Each number is 128 + 32 x the weight over its row's rms, rounded and kept within 0 to 255. Layers, rows and columns count from 0. Numbers have three digits each. The size before them is the row's rms in percent of the matrix's.

# up: layer 10 MLP up, 512x128, rms 0.179, rows 135-234, columns 64-127
# down: layer 10 MLP down (transposed), 512x128, rms 0.167, rows 135-234, columns 64-127
up135 091:125104065181189189126190118162139188137162117145144144111139111182100117139103065144137089153178090154169141173165116110139056105177089130150130148150126111112119092184091164142115095152135173
down135 098:116129141159127139150115123113060082158136069116043103103120098083104158090142132138095111152160101122127129116167169100138152124123107129084185115139098084147139172178079106139192127179171109
up136 083:136147100130142108121115146139133180152150128081125160180126109149116169119165099105160139179160140108099166073140111129131115128130185094108161133191113132188101095042202076152110095125147126
down136 092:123105168189172137133164202122187113103082109124154144121131054115157123144164154115144107138168124125141085075087165119142171116146159088191128091174143169105105130067109105183123079117184155
up137 102:140124146132105131193122134127158125138121053089059104107156108152166156125146138183116091133164115099135130114175117122131130085114135173134151183143148159174141067168105139147129156132178129
down137 087:156125083110143227113143177114194139113129181146136186125161123122146129086080168132172102137156187160089116104143191131086128189122103115102093092113146170136132117091114182114094129078045117
up138 098:207091148151163130171115143095152120121158135097160091136121108135182083197161164087133133093121098116097170118168078125109134117164117117144118148163120112093120144114166157137107111213159155
down138 092:094167146138158116106158174107105147157138163141064120153075161131109101075178154191183142147151109149124116066125135089174130119102125161165106148084080111145156103084143174154134105102161213
up139 094:149070103148194100058123121143139081115114084101116150211130167148129135054137151130142081156159134129071089145099145163096170141143098114124102175131121136119060128149146105124097139121113173
down139 093:148145116142096154155095143156133128119087161111122129129189137139089177120120107138158130173075101143184100106030076127166160125117142159171136148128124101026115119157086128063127154180150083
up140 099:146123083154165097110175139097127090169161159113120095137112084130110136192072128112166114123112072119114101189137066134142150142084120175111126116127113114163100059103134070142177085102130191
down140 105:094140110116093109180137174169096040122129137117131151093082047186101126146097127114125137132156130156109085172126084148140169129104115080112184079178106068164198105132116123122113080147154184
up141 089:105118124130116096161103149102151116094099067129091126178126133170175139133117100074097122117110105106150129121199121152098153203129071183120176019150135143096133109155092143185055094156145108
down141 087:167159118105145137090207166188119155160153198104142109117136098110158109172120124149180173129091160112069093112068149072127093079129180119117085246113099158139114145100167106137158136110113158
up142 107:117141091133131112106153138139133118174129123114047177111163112153130119129206100101119127155081158113112160099097063123170084173193053139136125131161095163088121116145137165121135112162136159
down142 102:164119104150099128102149083153146153088086131127208141145171136173164121159125120140117135142166060135141099150133072107110093077140119153131137127157146131141100155126112165110175203181136174
up143 086:157144067131149113107102104141133153127141122160143109124140067162128165142163136119132138117119099123173147153058094121114110140106107082176120116138121191108152105155068138153208150195139125
down143 086:075064147184129174116076176157180142160180102147153187177114128145143129117116120170144111157142163148152116109177114119110117173090085099098065124133181112193121094084141141137156115167154138
up144 095:144168131069198116109177145120117122116104142123123189148113035103128156171083130103129072116116125107128102185096215111133145193165110123103143137153128091146111102094163160181070085144132123
down144 093:169093056130090111113102152109162081113121143163084147171135161116163164141111058118202114128101104113142196149101104156075140154147138148127101159166058107154094104155170139136125143170065164
up145 096:095130136165137159212116081128103078140158106132087079133145119121116089060113066162133140162134095095136155134171120112103129154143137179132144101114134182116093137082129182137102143190118137
down145 093:171080084139146134049103204132209185100129072165157121102117146097123094132146154114164126087108151126071132105135112129140102145131122146143153174130101144155111075099057154091132136117144126
up146 098:090131175126135157119141082137161145203094059130081137125142074208137099136147093126139134180078189152162164129100145151164051122140094108133133139150154109101123112131084129141134111119152161
down146 093:152074100068142102147170130151095092095142160168130155169082180099117073144130177101106141122167175119111118142153136087145156106154124169153118133137175083156102174125163116116129138122094126
up147 100:088172103119191119112136123100121106095091130180036110102023091112149161101146134133143107106123197144146125121102135120117105166178060090130127132149132174115128089131096125109118071101140153
down147 095:125124154085179186108120121120099147149046094186082125128156097134077088155133113108149113117089116128149146188177182166144141174115172111105162127140081161072116130152133137166105135167105135
up148 100:068095129088157108146159133158121118156182074165106218090116128106093139105126150163099112142123091109081143171108109154085112115097134159164072162084142145156122092110133132102083065068125126
down148 098:074114166173077168073106140093115187105112200112145120137131133169118067147120134158059123118108159201179095082117086094188109169179139089101158138192151102151145132131093135141186192109114095
up149 101:162167107100126193133116123180145090098072063138064089162112085124148094123141156107123115123095172123183097144133131095105137104130159086114166104124076116085162089129132135119140071150105134
down149 102:136148068119111119162145084217163122138137133191189158122116162152055096138057130164151127160173149187115111147114122161107130172146166084174101087133119121142166151097133103098140167138096087
up150 107:077087167145160142076158133153088129092199089188144097089099126110137144100110122117152095116101175126131134106117080173152056105084114083158087133142195140170114092128120145140065155104101104
down150 105:118108068141127101110125128056173136155119129116159128158166113156157133182143085080171123236127096137128106177065155117105102151118165171095137088065128146144158100132132106144152152111124069
up151 111:086156137167118121180083056146118119160174165156118164160175161039162134124070134112115177072142104085168143153154140154095148098138090127146104180116183147137084089117121105153144095144114080
down151 109:110169168100179105115151121115096158100069125137126138151128124168121112177104101074176125113099110098171117125114130161086155089193128167126191103117136104154070173156122168132136107162145124
up152 101:126132137120161100123075128135099048174179134085061175161159107116100149122126078150100115081178155163151192149118100087104103093145136129130141189092145108131085181160151133116163119160132127
down152 092:112114160100148172110129126104160177138046127132168109104109139116168112150141075118088126229139134080140092159164136112099157103084140183085111138147117117109102155050111128170161131137132128
up153 099:153168072134122169162121157164118136117175126099117116086157125167139135151150200158135089147101103109140104132165093128089110138116142107121091068160106115160104127094123143076118134156128120
down153 098:111135146152121123101093093130099137095144069139137135146069141157172070173120207097119144197153157158170090101162147087125153140101148123078116142094113164184081115108132099074160168136104124
up154 096:089146109124079131130179104131137114138109082120132112141161107137086166108154162127107131140146130143181138205132130075091113144200054133129120079155126114131222102157129101092157078161109150
down154 098:123151143208138127067170118145104061104125125121101139118172142106160155174200150122172106097200150152154169126100121110170114073146129106097142117095116171123168115145091092142144130083170085
up155 096:178077138168089098129111063129147089145161078141105092146170118109101130133150149104126117165128150172172154133173103173121104139132143144171086125141093091174158110146081081123082104051106169
down155 104:155162109090164107153181158169075101224071086124136108104116098167142084159191085139129107112131084147131138159107097166173094108153134147132181100108151112093123131118108132122166139128117202
up156 107:145075101148147104135142141145133114165140153101151132174164169157103135146150096095182072135104122154118143076083136173191132144089127080136095132121145155160078058143089132123132147090165088
down156 100:139140171172119121101107064141135188115149131121161132174097181086136136140139113170118092122152210117115090118173130045072075157151074139099140136138097110115173162150122181122166098135119112
up157 093:155109095100057121166137131130109088161126124167154174191153084125173134074154188124122141129134134198165127141123125094153197121127176123144156147135102115099102163134201122057128126156122108
down157 101:136149143121153131111109081164183151113140179125121094053197118163105139069089125110147084081120110100067171144086111108069121153101121142121121116180137129091159115098127182167098128142179129
up158 118:159140137169102101154143185152089129129209037117111096117128107163141110092190154109128133117191136093153135130104160094155180153068170128164173183105138133069111091111101145139064130120114146
down158 115:120124150173068112202118168087146131173215081144083069191214144142108172111173122092073128147122069114144081088130182120140163160086107107117144120101119121127137132154074119164117104086179134
up159 104:125095138131110141129131128111135114146162030142128163119109091158133124098134115172132108140114135106130091146140096130168126211041095144102121067151140069191140127175141179151140130151167144
down159 094:109172092098154155064185141153072157111083177147092080160092163157141127097096133088143080106187121145112149145155118134111181115142108143166126173143150089078090117069130145170111164112113097
up160 095:143142077065177151166167100177152085117057126118112150163070141134144173170115155138098159124149091139093126118146134115133136117115135158115099086086106101125120165131127086141095173144147167
down160 092:108059157193116129114097164093133139185134188105131106064141127079092066167129116143132128129127122182183172141128129142215075165142122139098170201077132151123174095129132104110177131154161162
up161 108:158155198078125135078138104100151185127156142115128098107135140182087177134119199150063126082154139081147096129084129094084143109151072132132117087190132120142125112124101153124146165099199113
down161 104:143108075135150138202157142122109131203155099110064133120141074125118079197176084142142067152113144114179132105104177106157150138083169095076106117088114120112136118150142197127130090127129110
up162 104:181139154142118087124129126093147157106171126113161156121080085120170184098104091134104091114100201145151141159138125122106118132203130170133160176130108115155129070115136165109101095120177139
down162 104:131154111092097115131108149117162152105176120134113154154137082178130111142137137107141119107093135119175182155091202172146133144147149128131072184074133090133123133174126072090119111109154167
up163 095:151082148140127111154194088067111110122168093121091132131107134118154088072108142094140210103151121126149078147131145149122097131140197098072102093090177109146103111159136155144131070139113130
down163 112:168136111092162110115118143128057096149124162118128154092044148090174120161120170094110140157127065106110127100111123081116122145072123083115050139111166158131138167091185112109174177179083142
up164 108:158132166130087126145129120098132139141161144159154075120039117108064147161127150075050179135185122160137058100155138101103118171156140171132161166179119082106100178163161101095158159150146120
down164 095:141162096173140148101080133128172114071123167136130145133193125172133105136082118197092162111134182153089182144087114140141131142202121142140167134096111093133100117103143131147103135069120098
up165 106:155082095129127038068121060097076147097157095155113148084159094107095200145134104095123097087189176110165131149141109109143096145081132122143118101129133182132084160157157112100125122128169137
down165 095:173161115116103114143150108134200155137082156107164098161162134189115079095118170095139187112112113170114155195115165136144101162131145156142181167075115121116185104149110155132119101182092124
up166 098:145096120134073149156170136096129102152155128076199127157141114146132112056097130165128069134162156161135129132052176124137132196152213093127102130164133144162165135177154165106165131183114086
down166 098:095090140166178132157118195119162186147216147086120070145142134148086112170151074133148057127111190112105133141098126129189167126139103094099165128093133134126117120070133118157171080112166135
up167 093:168084133102085135109067145098065113076136087131184100117120076127056114148175108068133173063128132145122132165103125139139113120142121145136109137114139126163049120146117088145103131136141117
down167 091:157133154118115127112113130133132135092161153102084126136106123184143106127154079087133103122102118156105175072116138093182104165207169126178073165122132116162104167109064199104150109124152120
up168 106:135059083175114098137126104101169089191147100132164097117082158100052135134120133114101131155172138107191132146123195112142099112132132095112137121078130156127126154109107152112151111136110125
down168 106:112125106127104156081077118151141079142150191188090147106122109175183096154113161119119134059092101104077134138169097156193111085118152161182125096056169166119180104149147143141101109095050113
up169 107:167175183161117160131093182192131091093200133111160105116081126157101150151068105162077120087115115137098124133133122183143121155155106153083129109121157059132227096155149090093133115149140113
down169 100:151110168114157141086167147135091099182115145132136168098133091088162065144099180111083157110076220102123071170165150120155125120085140116171124105102163169136085108110142161119127119113116098
up170 095:135161130091110074149140148118108168196156128101128152170080161140065035060103158119135121152135110155123113110130110108118168138180135151157117142137142142126162056145069139143102178077116135
down170 094:119090108130125203113101120120124130141071124131109099127096097194105138178114146192155157133144185116126108104183169180094098069049184122206159099158074152114156133108145116162149107130168141
up171 089:094123148126114140088155164083104142104105133117157151177123177090162073170064104179163128118170134146149073135138143170117148178113178099154081144180167116142074113140145067130055091142129124
down171 095:101119077096115088117140067107069159113154092198078061089139089091070155125127162128133071146106138152123126142199185165075161192161135096113137103147109101137159131159176124089113144105084104
up172 083:127155154109144113098180141119107154178132176098114147170146139094084053117125100082158139120137178101077100177099141127093084099116162085071103081169092048191182083139083145152149083146127116
down172 097:193118142116172195148087137164155168063099148111132145161122149096116124135195179097093118088097137162111111162126125142123121104156118111089090169138131088043176152093111123118135139100169145
up173 105:157051153160127109156090174149112126166124151147155062102129105109169085130069046093100133082127149110137146084146113102110088122135101129143115096150110118138132132111150139085063115171186140
down173 100:116091168068163125125132159138168123148120113116080058167087148106138119146127073126164137141154150121121116139147170141137155134088117158112126102100087144125122040126112074105144121082175079
up174 111:172100142114140130120115152135092140144064160159127110134099157099103106145109144126193120193165114111132109127154138145134161139114199178032099090131129081114165087140092104119107146159116157
down174 107:206156171132154121046191118162121078111215129128074101140125129118121121170178138168072069112111167133128146144131155117148140174076149135119148153076149128163083127151063103172116069184152141
up175 095:160177125095119106146124089121131097129217174107143158092122174115134184108152100134139148074106157098163170165173131202095132080143151177127073136125149133120122101174182165145125065158144160
down175 102:072129148161101115106117214054144181144131098108129192114131127114133108142155123129140161160150045153130131082147147159159131121143136115108174096137134096156120072158105117107178181154151138
up176 099:160150056178230098174130119113156112097081075126104122093124097106119151129123170131089113104125097097135078116087143124151141159174156100076124174114102146190102155121078098130151111168172133
down176 100:076128145090085154100130126135160184124116125161172071152178149123131155129102086180141124176096176181150154168139136130100069172095072147201183122124133146097186136132128159132128122113137092
up177 080:126103137095174153119068116108164119139096156093125144108173195089105099120136110119139153075092094146147109151136161111108142107141109204084133150112165197133104114137148119113112172103181151
down177 088:190167148116186105138107193190069070126155125152146151171087106127170121148121117049102127212106159062085113132117121208111130156100137125093131116135186114119093110122149152167133103146139160
up178 103:159152162158119094138123155152109163115129209116150169143153099110145137151075120137073121149084199135163081131165121112097105080162120088136154087146118136194120014104082141153107100113159100
down178 108:124125081157066092134114152203114164165111093141160164136126139164112157147175121146151118102071128118081093143124186151079118111119151046110132083170188165108093082153085142132125122107149120
up179 098:110118100131151120148105095103160059137158122099157109123160136217141188068153092146123106079112123125142110137160131114150117137132159112098087126202124143096160181129140172100068162097098163
down179 096:158155109104143160101153149109144139062066092160096116129133091165120081102206168141104128120111072143093109109133090135111142146145108203158176099123126146074116124173137138116118157163153129
up180 105:134101106072198139194154161144156104150159098120126086064135093160149147092123103134146142160153124087142129156154048070158104091167138147085134132145167112117130100140140155154201113072143119
down180 101:163117138097145175060135166129117067156122203169091114166120172134124136112119138187181137148108109130141148072150126142157138167129106148120136177121128200121159112031149114088160144108199120
up181 098:101083151126147117110120171174166113201132153104092145202073097137112131176168107112205156091099153127164136138102090052168088137175127111133132196110110108133142139105102121118101102116147109
down181 106:141083087082149128127159102080178156077148137144110148134107128099084177141169136122163128177108084110110129105145154125111151153098132182110136149120101147096134133167124062140183142138122119
up182 101:103157099121114187126111205104096119150122097096093086132082097121137084108110205168156119114094109081107114166103144105090170101132131143114144116116194083134119064172083144092199105174109143
down182 099:111122141105111131163067105119138115132193132131099148113153184173113098128143137139140141140159116090079154109146133176140160139129140152098138150148160160075073100082137157157086109125111163
up183 102:138077157157143118115128146100121081096146119141163079093064199158104084117106131153133154133098208174142110159102130148094082068134120150148153139195083096127142114151161107139099114082141139
down183 100:111129132119186082119119138129157137083151079089120125158129093151070162134119150103110128190075140100079087136118121127198127117154099119179147141143080145186174122164149066134056121145089080
up184 108:131177100131152094163133116137125108135130109135126152080073231078138087078123128163142161142084175161095097089135078048158176130081109100138131114144079170130144097118104150114069093110138151
down184 094:124147102131150175152157170122127179074144149137081191137122140145120103172112122100080135069079063141107156132109166145125125077151091136149118117100171118085117145121165091185147124152116170
up185 109:192133151144125051151137089128129161121136150129131152122128103106107098086173171058107157089145188127192154118135096111128128128217104056108114136187128106142108193123112175084155156161117153
down185 116:153094151118145134182133124098078158155134102123147132118136106125106144125092148104074044142152167144126091120169164031122115137151103159120162155152156169100182122115066176134147104118132109
up186 100:124079125149132101092095095104170121143150106150106092181117088148184111092077136099078163054149135117167159151128110185152173106123178097128095086099195118106081176138094125118086117142148139
down186 096:135156176096107196143151119075137130114129120126165131061059141077151080133160163160150159140154111145129099141154097071114077133130107126170139123100120133125104144115063185112156109065143146
up187 109:111110085080177140121126111142136123136164107149115085095140144090073172132152050118079105137121161143083124067102158115102186163136119128121102121150148070119179127102111144135146104120177155
down187 114:134183062121091147146123087145178112115123162096111119169164120177054094117114141149094094156090121124118143083153162159197092102094152108183145199088088126156150083102142134142180146095174145
up188 103:125099115143118161081148105124107151096080015128081181169136124136096105125152161129215133117074126106164158211056139158113111189122164159168111143125131165135151124163119086117115125178142059
down188 098:078116132093124182097081118121142148124114122223115148152093100124136162176080098162122132139120124154113085116173082138113176118097095117117186060147142186107126131167126172137093129108131126
up189 114:154090139144088059122121143079166051092182144152147161103060104085083093148155095124101081183104156140115164119126112244116113170107099091115105190137142122128137157114138137122155107147161093
down189 127:170069113151100116100179171112110076128180156129118077127144101148128183133111151087187083109109128131108069087166095135115088133082140089133184154125112157070132148145192152122097159122195110
up190 105:139116128123132122137152130074091143128122129113073100162122086145139154112207202139112130086138090115082180110169122151100153168169170084145112141125118123113104082196157137143135116158104112
down190 098:140090099174135116091104081144150142111157102141170108126110157069121086134055115171080122147115116156144106167118157087166133104127103153097162123121172159135079183107141113167147160148146135
up191 097:147153154128093059183131181148065108147163145223143135110096093148070134126139153120116155122165138076167111094090116129133139111127134142084092087140197088142125038122151121115135136150141119
down191 106:112108151077094120080156080096144115084122031113088133092112153147124140121132075136144061148088173110076129078173168146136086142092140123115162141143105120146164130135119136093111132135146107
up192 107:105133114096126127151132159124119110118096179125147202126151143137073061119218152082054086161116151113128096109118108132086131150152123165153140160167111082137106142198102139068118144161132126
down192 109:101096186127053139079149101125122147120131043113129116120062084156166107160136088057138127106141127100144100174143134154160096084072138118103076059115101156108118143076182103149142104105156101
up193 102:190103145137142091132175155166147092095121093150148045143082124156162143116177145098106109126086168081110133150126057133148173156173166172091127105104102150121183165196177181079109087115117121
down193 108:121110110095181123145116128184150094102076080151081133115093116140146166069136105090135123000122122073142143134141095122157162089164096139171081091109161112133147141102119116160138124091113177
up194 102:072092095121154089129136179129159121148129167140128111116065150125143100111149117138144077105125145067120176111027126143085109111162117125125168163174151169129134130096102097134154174148142144
down194 103:103120129085082161139198133117086129116128133164127179183138158114139155165109157158126093100114130121133137156088087095125178141125120095026162088103164132128144151083135111170151147095145121
up195 101:158122106173100164181085138068137161125107129099159054054120094171115181134146064114151119091143164102162171140205152178141140176159076165158133114145126124122090107086109109115157094072148195
down195 100:080084075099119099092188175148128073122136122147138143118143124102145128081173164099150203125067087156114075101084117145162197114153167119079121144164121163122122119085133174094188145163148112
up196 106:168153109121111146101142109053110133087150139174131121117097133093166159080131157123114122107137121134105141104133156078145153148137092158101143185182088116129109113098115157141100096119077179
down196 104:104127105082195109163149131227156151113125122157115084086167113163120092124143125173122087148155166156152151165164160117113100081099165118128058107087172140126146124109055160163105107113098134
up197 109:133119139141134137170139095144233113122105097228124093154096107162122133121175138134144054127090183102116168150096087160164136147139084141142167176078126134129112126125108119171087057166129187
down197 100:151108093048150148127107104176125088138087149120113149106113095122148159094071092101125123152064073096100109085095139122129143108105099161120123118147121146141163093140163192168170204118066130
up198 102:130122073162126130100156098124161095100168103123131094176116110149143126104191141093097143106184084084120112154114155097106113231149149144118147184177133146054119121090130100084178164143144143
down198 099:192135152174085114128112114114179117066166157115118173111107110121157070144080112122139131184126102114120104147162088088171072109124117116143082125116155130103152134106152163135111133102121138
up199 106:105130174155186132097108078177163142179170062147127065162120116143107178182113114067172112052100126142134082160153113085083154106137109139128161126187114089117105084121129112157164112177049065
down199 106:113145094121097122090144126138200140159104103074180094088116102119050169118081090162095112173134117159157134097088168155165159190198122143130128173107128180123125069092107092145164152122100114
up200 083:138129086093111131227196127204160116104175119115124138099160138080125183105158132106127101120109067119112141156151130104137134120062137165144085154117126155073126075137110124150191081095106065
down200 091:124126134125106147136191132176093126158133127166104167116097159168146133135126143150088132125066199100107125095059077152117126079155200166107132168118125133123084108197091155123103116135132068
up201 098:133116117068136108105145164100128124186126111169129145129137146141093128149147114075111162112165136135155126087118159111119136141154143057163187112165175127077128126171154129116115086139204139
down201 100:111177120157099115130148104139125089164103083135157151149136154128106127067077188073183132153107113133109106117135093122183132115068084173100134106138089133134086129157103152139168152151135056
up202 091:117163048077127121151132144099110097149094111135130165166136214117118124155092169130106116084146132153108133078164126138129144177091167086143101128139103146104073136130113138091074165089093122
down202 098:168147176108117142095140164148166145155136187144139119161138147078137215153132140143126121127160120136169160152090177145131099146156075200093083157109149163156127197126136147125166073103147172
up203 105:142086110177121081188116183165121202110152111083117142120150126121176142097050097123144083088144123079155099093104103084115134131101190141158160126145102184091143170198122169136116113089147148
down203 110:140166114114121137096091088076102086126202086143148096118120150129118130128177175158187150159118203156172177150136171133127140140136122167140097094099152117142145107079105135112160097173135108
up204 096:175132108152143143133119129120097119117108138120177118136169132179120131123130114105068089166117207123108175144126043126130126107108121146160142147096162129171069180161120093133077096099117137
down204 103:100073079178096125143188135101156134162187156103086116109128175070137082079113106074095194070169154121102136108139103135088100136192145140121133141109093130159089137147131126103087167158172092
up205 093:179153126136126060103104103075130145151144096101092095126157081147157150112100172182179136139113166103037077138137148192129102067115131056081103117135134072207153112124113127129160122120141120
down205 097:128121108158164167095147137158108104054153118118123098155096116107168136211092078148093138142101112067129077155105158107176162132098143176103122146096151112109117106120125157154137112124181137
up206 101:099167213180129105161121101173152191134190110184083187085162122129106161111120136113178041068132139142141169155087147104155127110055130132131125097138087130129095128145106161062114096137149168
down206 104:140102157131066112089146081056110063151067150122130134128144206073126129070156139145154142118124119106119092095180110127113108145166116194103083107178132156142099108186093138143130167067099154
up207 100:200125105108152124100057187125104115123203095144096115082079124121150171127154088096160100073126163146122118139115127109135112153125152103179130171137180108141151157120143148081123187144116138
down207 107:122182135110138162085154147128115122146144146096132095167101064143110160138138143121132159141179096169165071085086101150115102188185112119172117163154105139159156123149162144068134136103106107
up208 091:145188135151160182158135114118096134105053127113148190126128068157127118152078138115159152093155175110124171141154070157096089146088068111146077114105152128149142121126161105122127138082117174
down208 098:115150172134133130104150078091145125105120083165164125179140098172128124131106138111154159154110212162198138146097128096120103110141112125105146083140143138107114054118168154108176088138109071
up209 103:174165147111129114149129153108091127171138169066126132164080123132081123103098103097138114101097112145105164207072131189106151094142080107058111133108106138148136061148150121072099197117179090
down209 108:087141151163160113073117094178117188117155115140098163162181129105150145068114147158147140098172174111117164132125106135144122111091164179175101145101125099116092175217105051138109170098097158
up210 106:097097102114148091161092152132140098153158095098114127200119216100125085142126125140115136103121108134111114154184117126170074139134126137118090177206135159095076108102079113052119154097102172
down210 104:149170134125105143098147097124189108109069133120144175098158163107123153138147165140152103172096204137169116114105136162156169139117099150129149077101123118134157117164079109179142132121100100
up211 095:139132138156107165051080131111112134160084151086083078156085119116169126126138116114168150099119193137156100093161150174134162176081126104112149142161137129137062107098171110157096144149179116
down211 101:210147117181118138134044141162123067180134106144085087129141135115117157109162170138129167105138167045116056127066126168132165176222146158071125119150170154120194165124146157126090170098125115
up212 108:124182091115145186094136141168163145128103101085133134132159156151065115187156117124142084121150106126152099144138165113083069099116118195162096135099105116115157108152119125165126133081108197
down212 099:146119159126123108130086135123135145145100116143144157133146122082137096083115100124166143167096142186153097098141108125199100126175158129087130125125037142151163096040167166070097188174182095
up213 105:148155154152111140115111089127147122145154145107151161183154119182111077169128135153122158116113206121120094129146139100135124149095138122081086081150170094139119120141125137069099105073100183
down213 092:123142103124116119127158124128166194116113107108128069053157124144169097143103149102119139153084097168153158141167125160166162188138076103119150096189188138096162090157158174109187160149050139
up214 086:089158141171206116168127110142139123163111111124124157144123109165145117129141136173103102164052156114099128140124145122124099160129094151130075144088181093080123137160201117102186113140168134
down214 097:085170153140096134144199104075169119175172098137149126147115080147125179166062173123095102051117098174204118173159179126107173049130059176097079079163144137101117169158145096141090114132094071
up215 090:188159101186149149200146146126107120110081119134120115105058100168173123111143123032115144068132114096149072165153137121151096089133119144110093126135166115143130177112130104150092127160083121
down215 093:103115110092099128118125174108094107162154129089169175149070213138073156172173085122126157154144088157123126123081138141161118124128119154073194162140104090150198136142103132117138131153121101
up216 109:167098172111115178141156087117104133105085075125105071155091142168170119134123137098122125123100145138156164186157149090118122154145068197203143117139180141159105142129192043150113088136133155
down216 096:143156109089116117189085152116132140147139156122108098041134140142122102132181121119224132102093140146207067149111146197118145152071124127110127075158048135199149157131133121147123105123110123
up217 091:122155113143154111117062090180131108182145146105117155114164110177068083115135080166104153153121107176147120163111163143121053163094167153197149108114109134122140106206150114141131159101144135
down217 097:165156107072100153133083119111141149114095087197108166148157163108099078126152108108113090105152143105168124113087109182145093096154124116138127141140089121128108132121072153104173123088040206
up218 099:218139139131175156159188146109137095111171099131143187132121109122108108141147081134143138163124108152103110137138105118095179148138137123181163140164120169077045068158109144151117173091153090
down218 099:091103107160136101095129169137162227157133132107092116142132189134175099115134130146084139059133118132113044096081116078136173135115125101106135059124073100099190153122118072144147159116091084
up219 094:137144109144126135152174126102100117161081116183107169187051112144100102104089164126126165182066174120138103166091104195159087129165112115104148100112127114103104096150107111140122096085109141
down219 093:107100082109105151087145121136094106129108078121119077167067105185126124170084141094162068148165101096131136137166160125038113109084173087159136120117130155143084108104182129113169146150114124
up220 099:071211132053126111154156128066200159148167130155119102175097167140182129128159139132141063099124099085094110103074138127126162150134123127120140124113051144165085079124162143134107126106140068
down220 091:117136139096127130152161100164130187151113177114155132149129140130128123121081099168143188179125102209134122175069138099153165136065150088112072122178109141143162178104118161144139090128080128
up221 095:165169108127175167079112102164159133080099198164112150130097138109127137151127092123125127133059144129178169176126049083114162121171119108101107112128109063150176137174113198138151128230107107
down221 099:171122121144167088134140149127107111157161108162152080062137165179147121135179157138146192177184070121182068109107118144181128209078107130193135095166156147124151137095140129105133184096100152
up222 091:064137123150175101087154160125155153144110129081082178119101130158142101108185124127192145173055105097155217136119091108122164136191190035133161151121136124132088151188130145117119096103162115
down222 099:079136157175168082079107119052112134103110093139185118114114099163121135105124142096153183160120166104149156151114148151139090139175134072140113158160144166178125155180173153108205119121143162
up223 101:153188103129163148193088132167140080130140187093088176116117124121156139108152150086096163080120092144136132152203132106087143118118092093120064113160147102179162115145115106107135119122156149
down223 097:144064147110145067088078093093130092142067109158123048162195137163132164097114093114121128179138141144115109104141181113160113137062163144168131143160143150158135070098127107124132180160173115
up224 099:140165124127099166190168195144151125177146132110087112083084054126157142120117129133117097071088136119168158110089131170186145115140108155109120187157133113078145086140050131134151112146149095
down224 097:111146124097123171104160080136085098098147148137110136144135091140168154190160169151141192096126179091117117097141088147074077080125138082144126100107070101155152128130106058151115182172116191
up225 099:173136136135128169077135093088107125158135147132158123130174162145089102125141158092118142120115143101063194152095107109081083136099160147145116173159192061177115113122095160192108101113097049
down225 110:138132099118106112146139098189163118085144152124109078102089120113096155091113067139130180173124086158114142150159105090111124190120113138153131142146137081163128154135154115108107148032076134
up226 064:147146131109168173102183110136101139155140111129119126131109168116151144152148140125160120072122085137120119115152138124129139134123178199146137115123181146117049118122161113114059183174103179
down226 069:102102068172109116094112145147099099162094086210165154130135080107120147181139145135133128132106116170104154132105151110153115112128130135024118151103084137068124093142102136143133119099134084
up227 090:131113150143151123112169090147111092114145164083041127086109179082104107116150165113126123097114146092134172154152126130152146126140120142149096090143168080177108097124172184127155181217177137
down227 100:111071123163071082130128183104098125113161105045106100108169146128135145135177166136116098124147103107145097163137148108116090153139109151214094129135108153168160164142108104145126081059106132
up228 088:121077150118149114120135130182091128143127120105132066156122162098111147075152153072121110112123205134128095169124093129104140056177128147115105117196159159105139061127132131135149089136169136
down228 102:114179137083069163141145129114085122134116165102101117123080184152113189186065155102168149111081157089110133083124150133135123081084107099165151124175141160116121103163159092066092120096128141
up229 096:151110149100128136159135119139170137176099119095147118140091114154069153085123121123127085166182125159144213110079124131177164063117173132093107144103171142095149099127078099114080076149136172
down229 098:126140102097142116132138160050097135122102038140155173137103098200132102145113117146171113117099112156130094137103103047174116121136098108086136140124146137095120114158094100119158098077133106
up230 094:127109074072181175107126115099163114150132124096095147091095096116122189062162079143131138196110129120155094159133177132149136091142148091078116104144137108105101086148101104104105137185135095
down230 108:024169169130106105160117155128084071072118110121154134105138120112172127139108139098157195063068121112146122075141121124135163143154098084087173092151108137176150192119165127108138119102128219
up231 096:140146170120162128154112140104103131137149075035152108130151037097120144189104146083125116146131142089095165107157085142172125119160147043092117081122144118070146167190106177063073110180090118
down231 096:088094133174121122124158179107059162145125149104159122103165116105201118087101119141113102153178114147203141117108138141127189172089094184092133086100159141108107128106141147080134108160113137
up232 103:168099089067166081123126094089104125152105128098157159112144171127147154151105121105140142073130058083164127100073156102127154143142134106104128121178114092081133131119186146074105108113130171
down232 101:116151111159173167112136095207084108146158140159116078148132088169124140157150094170117141186117134110120150084125066115152122117132113121170147095175096172116176126101133135132087195141160106
up233 096:137110132091111123133119120174113097137177131160153167095104113124135110070122160128109103118142100072105089149162120130044163081097097117071087096117165113120131109111119130175096109121135135
down233 098:146148121146156202102102128082181153150132129115135142137139120057137097104154088115144091120131116150133137147126117101048180107109057150114170167210148107183126161144134138122167172120085143
up234 090:145097127133126108111113073178177128125107105138166126136086131155129133148122124054085118141113125160086166141114075170176157159073124074106119084160137159115116128134157113035131122141126165
down234 094:147080099096124132172155206054075114133180127154133095159170123101108109102081084141122101143110109127104055095151130150096123144208155175204106135129104096153204169091127117134114132133152160